Each number is 200 + 20 x the weight over its row's rms, rounded and kept within 0 to 999. Layers, rows and columns count from 0. The size before them is the row's rms in percent of the matrix's.

# up: layer 10 MLP up, 1344x512, rms 0.0309, rows 775-783, columns 384-511
# down: layer 10 MLP down (transposed), 1344x512, rms 0.0274, rows 775-782, columns 384-511
# gate: layer 10 MLP gate, 1344x512, rms 0.029, rows 776-783, columns 384-511
up775,091,223,186,223,207,232,166,189,176,204,159,227,203,210,228,200,191,220,173,218,202,202,181,167,216,207,185,188,202,207,190,200,176,235,217,191,221,210,164,214,153,225,182,199,190,223,175,207,186,196,185,193,206,195,201,198,227,203,175,201,206,179,179,228,165,182,195,184,187,207,215,203,216,194,194,218,219,178,204,198,196,218,189,186,180,222,213,191,199,197,213,207,170,153,200,193,214,167,223,184,178,203,196,192,184,186,213,237,203,189,198,157,198,199,192,229,178,202,217,211,239,161,221,175,197,169,234,143,211
down775,095,205,229,203,218,138,231,215,181,195,244,189,224,186,210,194,202,183,226,219,216,194,225,253,173,184,238,231,200,188,187,182,175,194,207,223,187,154,191,210,240,203,234,194,207,220,209,211,188,178,189,231,179,198,194,174,202,191,205,201,186,197,193,194,220,236,195,235,225,205,183,221,215,157,199,184,150,195,232,183,211,221,211,213,220,185,220,181,218,210,221,208,199,221,205,218,203,241,195,209,169,175,206,206,208,235,185,176,214,234,190,205,198,229,191,189,250,188,141,182,234,214,205,226,177,180,178,223,194
gate776,094,186,220,207,185,179,235,177,205,196,200,215,200,213,185,156,202,172,235,196,201,222,246,201,223,159,210,181,197,164,194,170,206,192,202,188,200,185,186,200,200,206,185,225,193,233,221,173,212,204,195,214,181,196,233,223,246,225,211,172,214,225,205,189,227,182,223,181,203,207,196,204,228,207,180,190,197,178,199,212,164,192,230,191,162,162,166,196,184,184,205,236,199,204,214,169,193,186,178,209,202,220,214,198,189,240,222,197,210,184,196,207,182,200,200,161,177,173,189,195,204,177,175,187,195,182,199,198,169
up776,094,183,196,209,227,196,160,191,161,222,168,183,211,211,227,206,213,231,205,204,176,212,183,198,173,185,208,183,192,226,225,190,168,186,205,231,209,215,191,220,186,194,217,176,195,176,149,206,254,207,185,211,226,198,154,187,176,149,202,219,212,177,194,240,191,221,185,191,196,224,185,175,234,215,214,185,195,194,180,199,213,199,176,191,200,216,190,168,199,176,222,201,211,170,208,206,204,192,186,196,188,204,169,189,192,196,206,199,217,222,197,180,219,204,183,231,219,188,211,229,192,227,197,210,191,225,223,221,186
down776,093,186,216,211,185,174,214,214,200,207,161,209,228,184,171,178,211,183,200,221,199,185,206,178,189,178,209,212,192,234,247,202,187,197,186,167,237,204,214,193,201,189,206,203,230,243,167,183,217,208,171,202,206,185,177,209,257,171,188,158,219,201,212,205,198,157,223,219,191,207,196,214,203,202,194,190,237,177,166,207,225,204,203,195,199,182,178,163,189,195,174,205,200,210,198,189,203,210,186,201,212,221,183,197,205,199,201,196,200,214,210,223,187,183,190,217,187,151,220,206,206,175,193,236,174,225,241,170,186
gate777,104,164,203,204,184,224,226,179,209,211,188,192,194,211,215,238,175,197,208,213,246,215,180,222,202,226,193,200,203,202,175,212,219,223,175,149,268,170,192,214,226,198,201,209,186,193,193,204,251,222,173,218,205,207,211,185,166,195,167,174,208,184,233,205,212,226,187,198,183,183,199,214,209,223,192,162,196,225,197,241,176,197,191,201,213,193,234,200,206,152,174,237,171,182,154,198,193,209,223,205,224,187,214,201,194,190,196,199,215,228,182,230,191,176,166,205,211,239,173,225,201,208,199,173,192,221,199,240,196
up777,103,170,169,210,218,183,176,198,212,229,221,204,205,194,195,206,223,208,253,202,213,168,210,202,186,198,229,193,196,218,185,191,226,177,250,182,181,179,217,181,176,216,190,182,177,183,261,214,200,216,210,161,174,205,165,201,184,215,195,193,175,198,195,168,189,216,200,195,183,229,204,196,187,174,237,177,211,223,201,208,215,175,199,170,217,179,191,215,184,195,158,190,178,172,206,207,199,207,229,233,201,178,198,188,204,196,191,225,197,225,219,168,173,191,208,200,193,210,190,194,177,208,206,176,205,231,177,218,226
down777,101,203,208,197,232,167,190,192,198,207,234,191,206,199,185,208,175,250,216,206,192,191,183,217,181,186,198,169,190,177,227,196,229,212,168,214,221,184,155,186,231,187,202,176,217,200,161,202,213,213,199,219,197,191,156,250,215,186,197,175,214,151,203,204,205,184,200,193,208,211,181,201,211,190,194,228,195,177,228,198,194,262,190,179,194,207,204,192,212,192,186,176,219,219,198,157,216,187,209,217,187,198,190,209,216,225,237,197,201,198,213,224,215,224,219,231,207,166,188,206,192,231,183,227,186,208,231,206,177
gate778,104,205,205,200,182,162,207,212,240,211,190,191,176,222,211,208,208,187,180,155,200,213,216,161,188,216,219,194,196,237,207,219,191,215,162,181,195,214,201,182,183,200,199,201,163,230,144,164,206,207,189,210,212,221,209,200,237,165,220,185,206,178,227,192,213,210,194,205,182,194,219,211,190,217,191,209,170,235,248,189,176,174,224,150,199,202,214,210,190,230,190,219,190,232,194,204,170,232,186,197,217,172,193,214,197,200,198,194,187,180,186,222,186,182,177,209,238,190,214,208,192,191,222,148,205,227,200,187,196
up778,097,214,183,229,172,218,221,188,208,190,194,189,185,180,163,197,201,204,209,199,203,204,196,212,194,184,161,185,213,197,198,229,218,220,182,221,240,212,200,224,192,185,234,231,216,217,206,199,197,196,215,186,173,242,220,239,168,188,220,184,225,187,198,226,203,162,200,194,203,216,171,189,209,224,201,203,185,164,209,217,195,198,200,211,208,174,198,205,200,174,198,196,205,208,221,187,178,219,202,225,189,186,182,210,191,199,209,200,236,199,170,214,203,180,215,174,185,198,213,207,180,217,229,198,188,210,215,179,187
down778,102,195,231,158,175,206,176,206,219,173,176,243,187,150,216,206,191,185,223,191,201,168,221,189,228,192,209,197,191,186,212,211,195,206,195,180,143,189,220,212,189,198,212,177,172,205,175,200,184,176,201,200,206,207,195,184,216,189,185,201,218,235,196,178,205,214,216,197,236,171,228,186,183,191,154,171,198,220,188,209,199,146,185,187,215,177,229,157,199,162,158,223,204,241,205,197,193,198,199,207,187,164,199,234,186,189,234,185,205,185,210,229,193,227,231,180,213,221,216,194,218,209,191,209,202,206,213,186,221
gate779,105,199,215,201,174,199,172,217,187,234,220,223,187,183,195,200,220,180,206,202,220,209,184,183,226,194,174,211,192,227,197,224,214,153,156,193,202,166,194,221,166,235,201,213,217,176,208,184,233,185,184,204,182,207,216,197,206,183,196,197,206,219,182,210,202,200,218,196,200,171,209,185,194,188,193,189,176,189,216,185,164,183,164,201,205,158,205,190,170,185,148,195,233,210,195,220,193,184,203,205,240,180,197,207,198,196,212,181,164,226,219,204,215,186,197,193,173,199,191,205,175,185,172,171,202,154,168,183,199
up779,107,216,232,205,187,189,213,221,207,174,223,194,184,200,195,209,241,168,231,206,210,211,157,197,214,201,169,212,210,235,202,199,197,212,219,197,192,191,210,210,187,214,212,182,214,158,161,216,230,172,185,185,186,213,209,197,190,194,186,184,200,213,185,242,168,188,229,181,193,182,203,169,225,176,201,189,239,205,220,226,214,174,191,188,193,194,228,171,210,198,191,155,187,208,199,224,196,198,198,220,227,230,182,225,199,200,163,211,172,233,204,202,209,196,205,191,170,243,186,211,179,183,183,189,186,189,180,200,175
down779,103,233,175,179,203,214,180,203,243,192,162,214,226,169,217,191,209,196,197,203,229,173,199,167,187,202,194,208,231,204,189,198,192,230,253,166,204,220,210,211,232,192,175,178,206,197,199,195,203,219,186,210,185,186,202,186,196,178,149,184,209,204,200,225,226,184,185,225,208,192,231,174,249,180,189,201,219,205,191,177,191,208,206,190,181,217,216,209,207,201,231,183,161,211,209,195,202,238,188,215,204,209,198,180,179,224,197,268,188,164,193,242,201,211,184,212,186,204,192,201,202,196,235,198,216,215,234,224,231
gate780,095,209,177,186,197,205,201,194,220,185,189,193,199,200,193,190,180,217,230,206,212,195,197,173,212,195,212,226,165,202,201,198,203,174,217,199,228,194,211,176,181,211,182,173,182,186,190,222,166,172,186,227,244,181,200,208,217,231,193,195,199,210,184,167,203,228,207,203,206,196,164,202,180,195,216,227,203,183,203,214,189,218,187,210,190,159,183,216,239,217,187,209,179,226,226,211,182,259,237,191,240,212,196,204,236,218,219,217,169,171,205,176,170,212,198,206,193,190,197,175,205,211,206,183,226,195,243,180,232
up780,089,193,182,185,204,222,197,192,166,193,172,164,185,203,195,222,198,220,213,169,210,212,240,213,176,150,208,193,200,196,200,227,218,190,192,247,158,223,231,162,196,213,200,199,224,201,221,184,190,169,213,191,204,213,206,215,184,213,228,215,176,177,186,181,219,196,212,244,213,208,221,215,172,208,181,184,215,187,217,200,179,185,193,180,227,200,188,201,180,215,175,194,209,181,222,177,203,175,221,228,211,224,191,185,235,220,210,189,187,209,234,217,204,196,228,203,219,221,177,165,185,199,183,186,222,184,213,193,176
down780,090,183,190,220,191,196,217,225,201,174,228,216,214,227,192,186,175,185,217,185,214,183,170,183,215,214,212,207,191,205,184,183,189,199,197,189,219,200,202,214,205,200,221,192,185,157,186,231,212,228,171,198,218,174,211,199,184,198,195,198,230,256,202,189,177,208,222,161,158,191,195,214,200,171,204,253,139,199,225,190,202,186,240,200,196,155,185,206,188,225,212,209,167,220,199,237,194,230,214,209,204,186,178,194,203,189,168,220,174,130,202,182,232,208,194,216,210,191,221,224,217,212,203,187,225,187,186,219,185
gate781,104,195,172,227,201,198,178,206,196,250,177,235,188,226,205,182,205,183,155,201,184,200,255,218,194,218,178,219,172,203,212,203,219,176,228,213,238,200,223,232,201,228,205,238,190,206,210,216,238,172,212,216,198,183,229,225,205,185,237,219,202,206,186,218,207,197,169,197,168,214,227,243,212,208,197,206,204,200,175,190,189,158,198,197,224,189,207,221,217,193,194,196,235,196,199,203,174,195,162,171,195,220,227,219,178,222,204,215,223,187,215,205,182,199,198,174,216,201,200,178,185,194,235,169,203,206,220,209,209
up781,099,187,182,233,207,203,188,196,203,231,185,184,201,216,192,178,212,205,198,213,184,191,215,209,209,177,204,184,183,193,217,213,206,167,219,196,240,182,230,214,186,190,201,207,220,203,220,163,199,204,180,235,174,213,215,239,211,155,207,250,241,185,195,189,213,180,216,201,211,189,202,192,219,198,195,200,147,201,186,207,196,185,208,211,227,196,193,197,190,208,185,203,202,217,217,222,207,171,216,174,203,215,201,188,174,186,202,229,195,195,225,181,182,222,226,194,188,195,210,188,181,221,189,179,216,201,156,209,190
down781,106,216,196,190,205,238,172,215,217,144,199,223,239,194,215,198,200,212,197,198,233,231,160,198,182,179,186,217,194,218,206,225,172,218,188,197,202,180,208,202,228,203,203,177,186,208,202,168,150,223,232,198,212,184,197,196,182,221,200,182,205,196,221,226,201,187,186,179,194,202,204,184,197,218,179,161,212,231,206,208,188,191,198,186,224,156,182,168,217,219,168,204,225,201,253,186,209,182,207,222,203,171,183,213,232,239,191,202,168,197,191,212,179,182,182,197,224,197,183,220,183,188,215,194,167,213,185,198,181
gate782,103,215,222,198,201,217,227,195,213,197,178,197,204,197,225,196,185,220,207,182,177,190,232,187,195,200,181,173,205,228,200,170,233,207,182,212,240,205,202,168,204,191,215,214,206,194,199,212,237,209,165,184,206,194,198,190,211,221,154,203,187,209,199,200,181,185,235,212,170,243,191,222,221,189,194,187,229,225,209,201,155,182,202,183,220,162,184,185,207,146,179,217,206,202,209,167,195,224,204,226,227,191,237,186,189,219,196,181,204,244,192,188,210,212,182,210,164,206,181,182,220,200,228,179,198,194,181,194,168
up782,108,201,195,218,197,191,187,190,186,231,209,177,231,182,174,150,208,167,175,238,179,250,193,209,181,189,191,207,215,161,230,232,174,163,157,193,178,178,204,199,184,196,220,221,208,183,169,177,209,180,263,232,187,206,159,248,170,177,204,199,209,181,194,209,245,182,187,210,237,190,203,186,169,202,203,201,197,198,227,233,225,208,186,212,173,211,190,202,156,171,208,187,201,213,161,220,185,191,173,200,196,220,178,190,200,194,209,214,179,166,163,193,195,179,255,202,226,177,226,215,200,217,232,211,196,190,223,215,210
down782,105,210,187,219,163,235,165,213,216,252,171,216,218,181,210,236,210,204,232,216,236,236,200,199,187,204,204,182,213,209,229,190,226,195,178,209,251,212,195,170,174,223,147,213,179,201,197,200,193,200,180,242,173,185,176,244,213,217,161,189,189,210,187,202,172,186,214,208,193,183,189,210,188,162,216,206,212,217,188,188,205,196,188,245,186,210,202,180,187,193,181,197,204,229,186,177,204,162,180,228,201,187,191,200,167,193,174,191,208,195,204,204,179,181,181,199,151,160,185,215,209,206,211,186,187,194,211,213,192
gate783,098,232,203,187,221,202,181,214,202,228,213,187,226,153,204,180,188,189,235,213,164,197,234,228,207,185,225,209,154,257,194,196,199,199,208,199,184,207,215,200,211,199,201,237,223,192,227,203,170,201,196,215,225,198,205,179,193,205,206,202,199,235,231,169,201,216,171,214,223,193,211,214,189,209,225,191,207,208,209,156,194,198,216,217,212,186,175,187,209,222,152,209,239,183,199,187,200,196,224,185,194,177,189,189,247,174,170,225,156,234,185,224,221,176,221,166,212,203,209,182,213,200,215,190,201,208,187,202,217
up783,095,202,208,192,210,185,159,213,218,211,190,207,181,194,205,173,164,200,173,203,225,189,181,210,206,218,184,202,229,198,213,192,187,199,206,182,193,174,231,188,213,204,183,231,168,205,206,189,205,197,213,218,194,223,193,205,215,201,197,195,201,200,225,212,195,204,187,210,209,216,197,179,189,169,184,181,206,229,207,219,203,173,194,235,205,210,180,205,245,202,211,240,208,182,198,187,254,198,204,199,220,158,211,184,176,198,193,185,214,222,193,158,233,208,233,203,213,203,215,224,157,192,211,222,232,194,184,215,201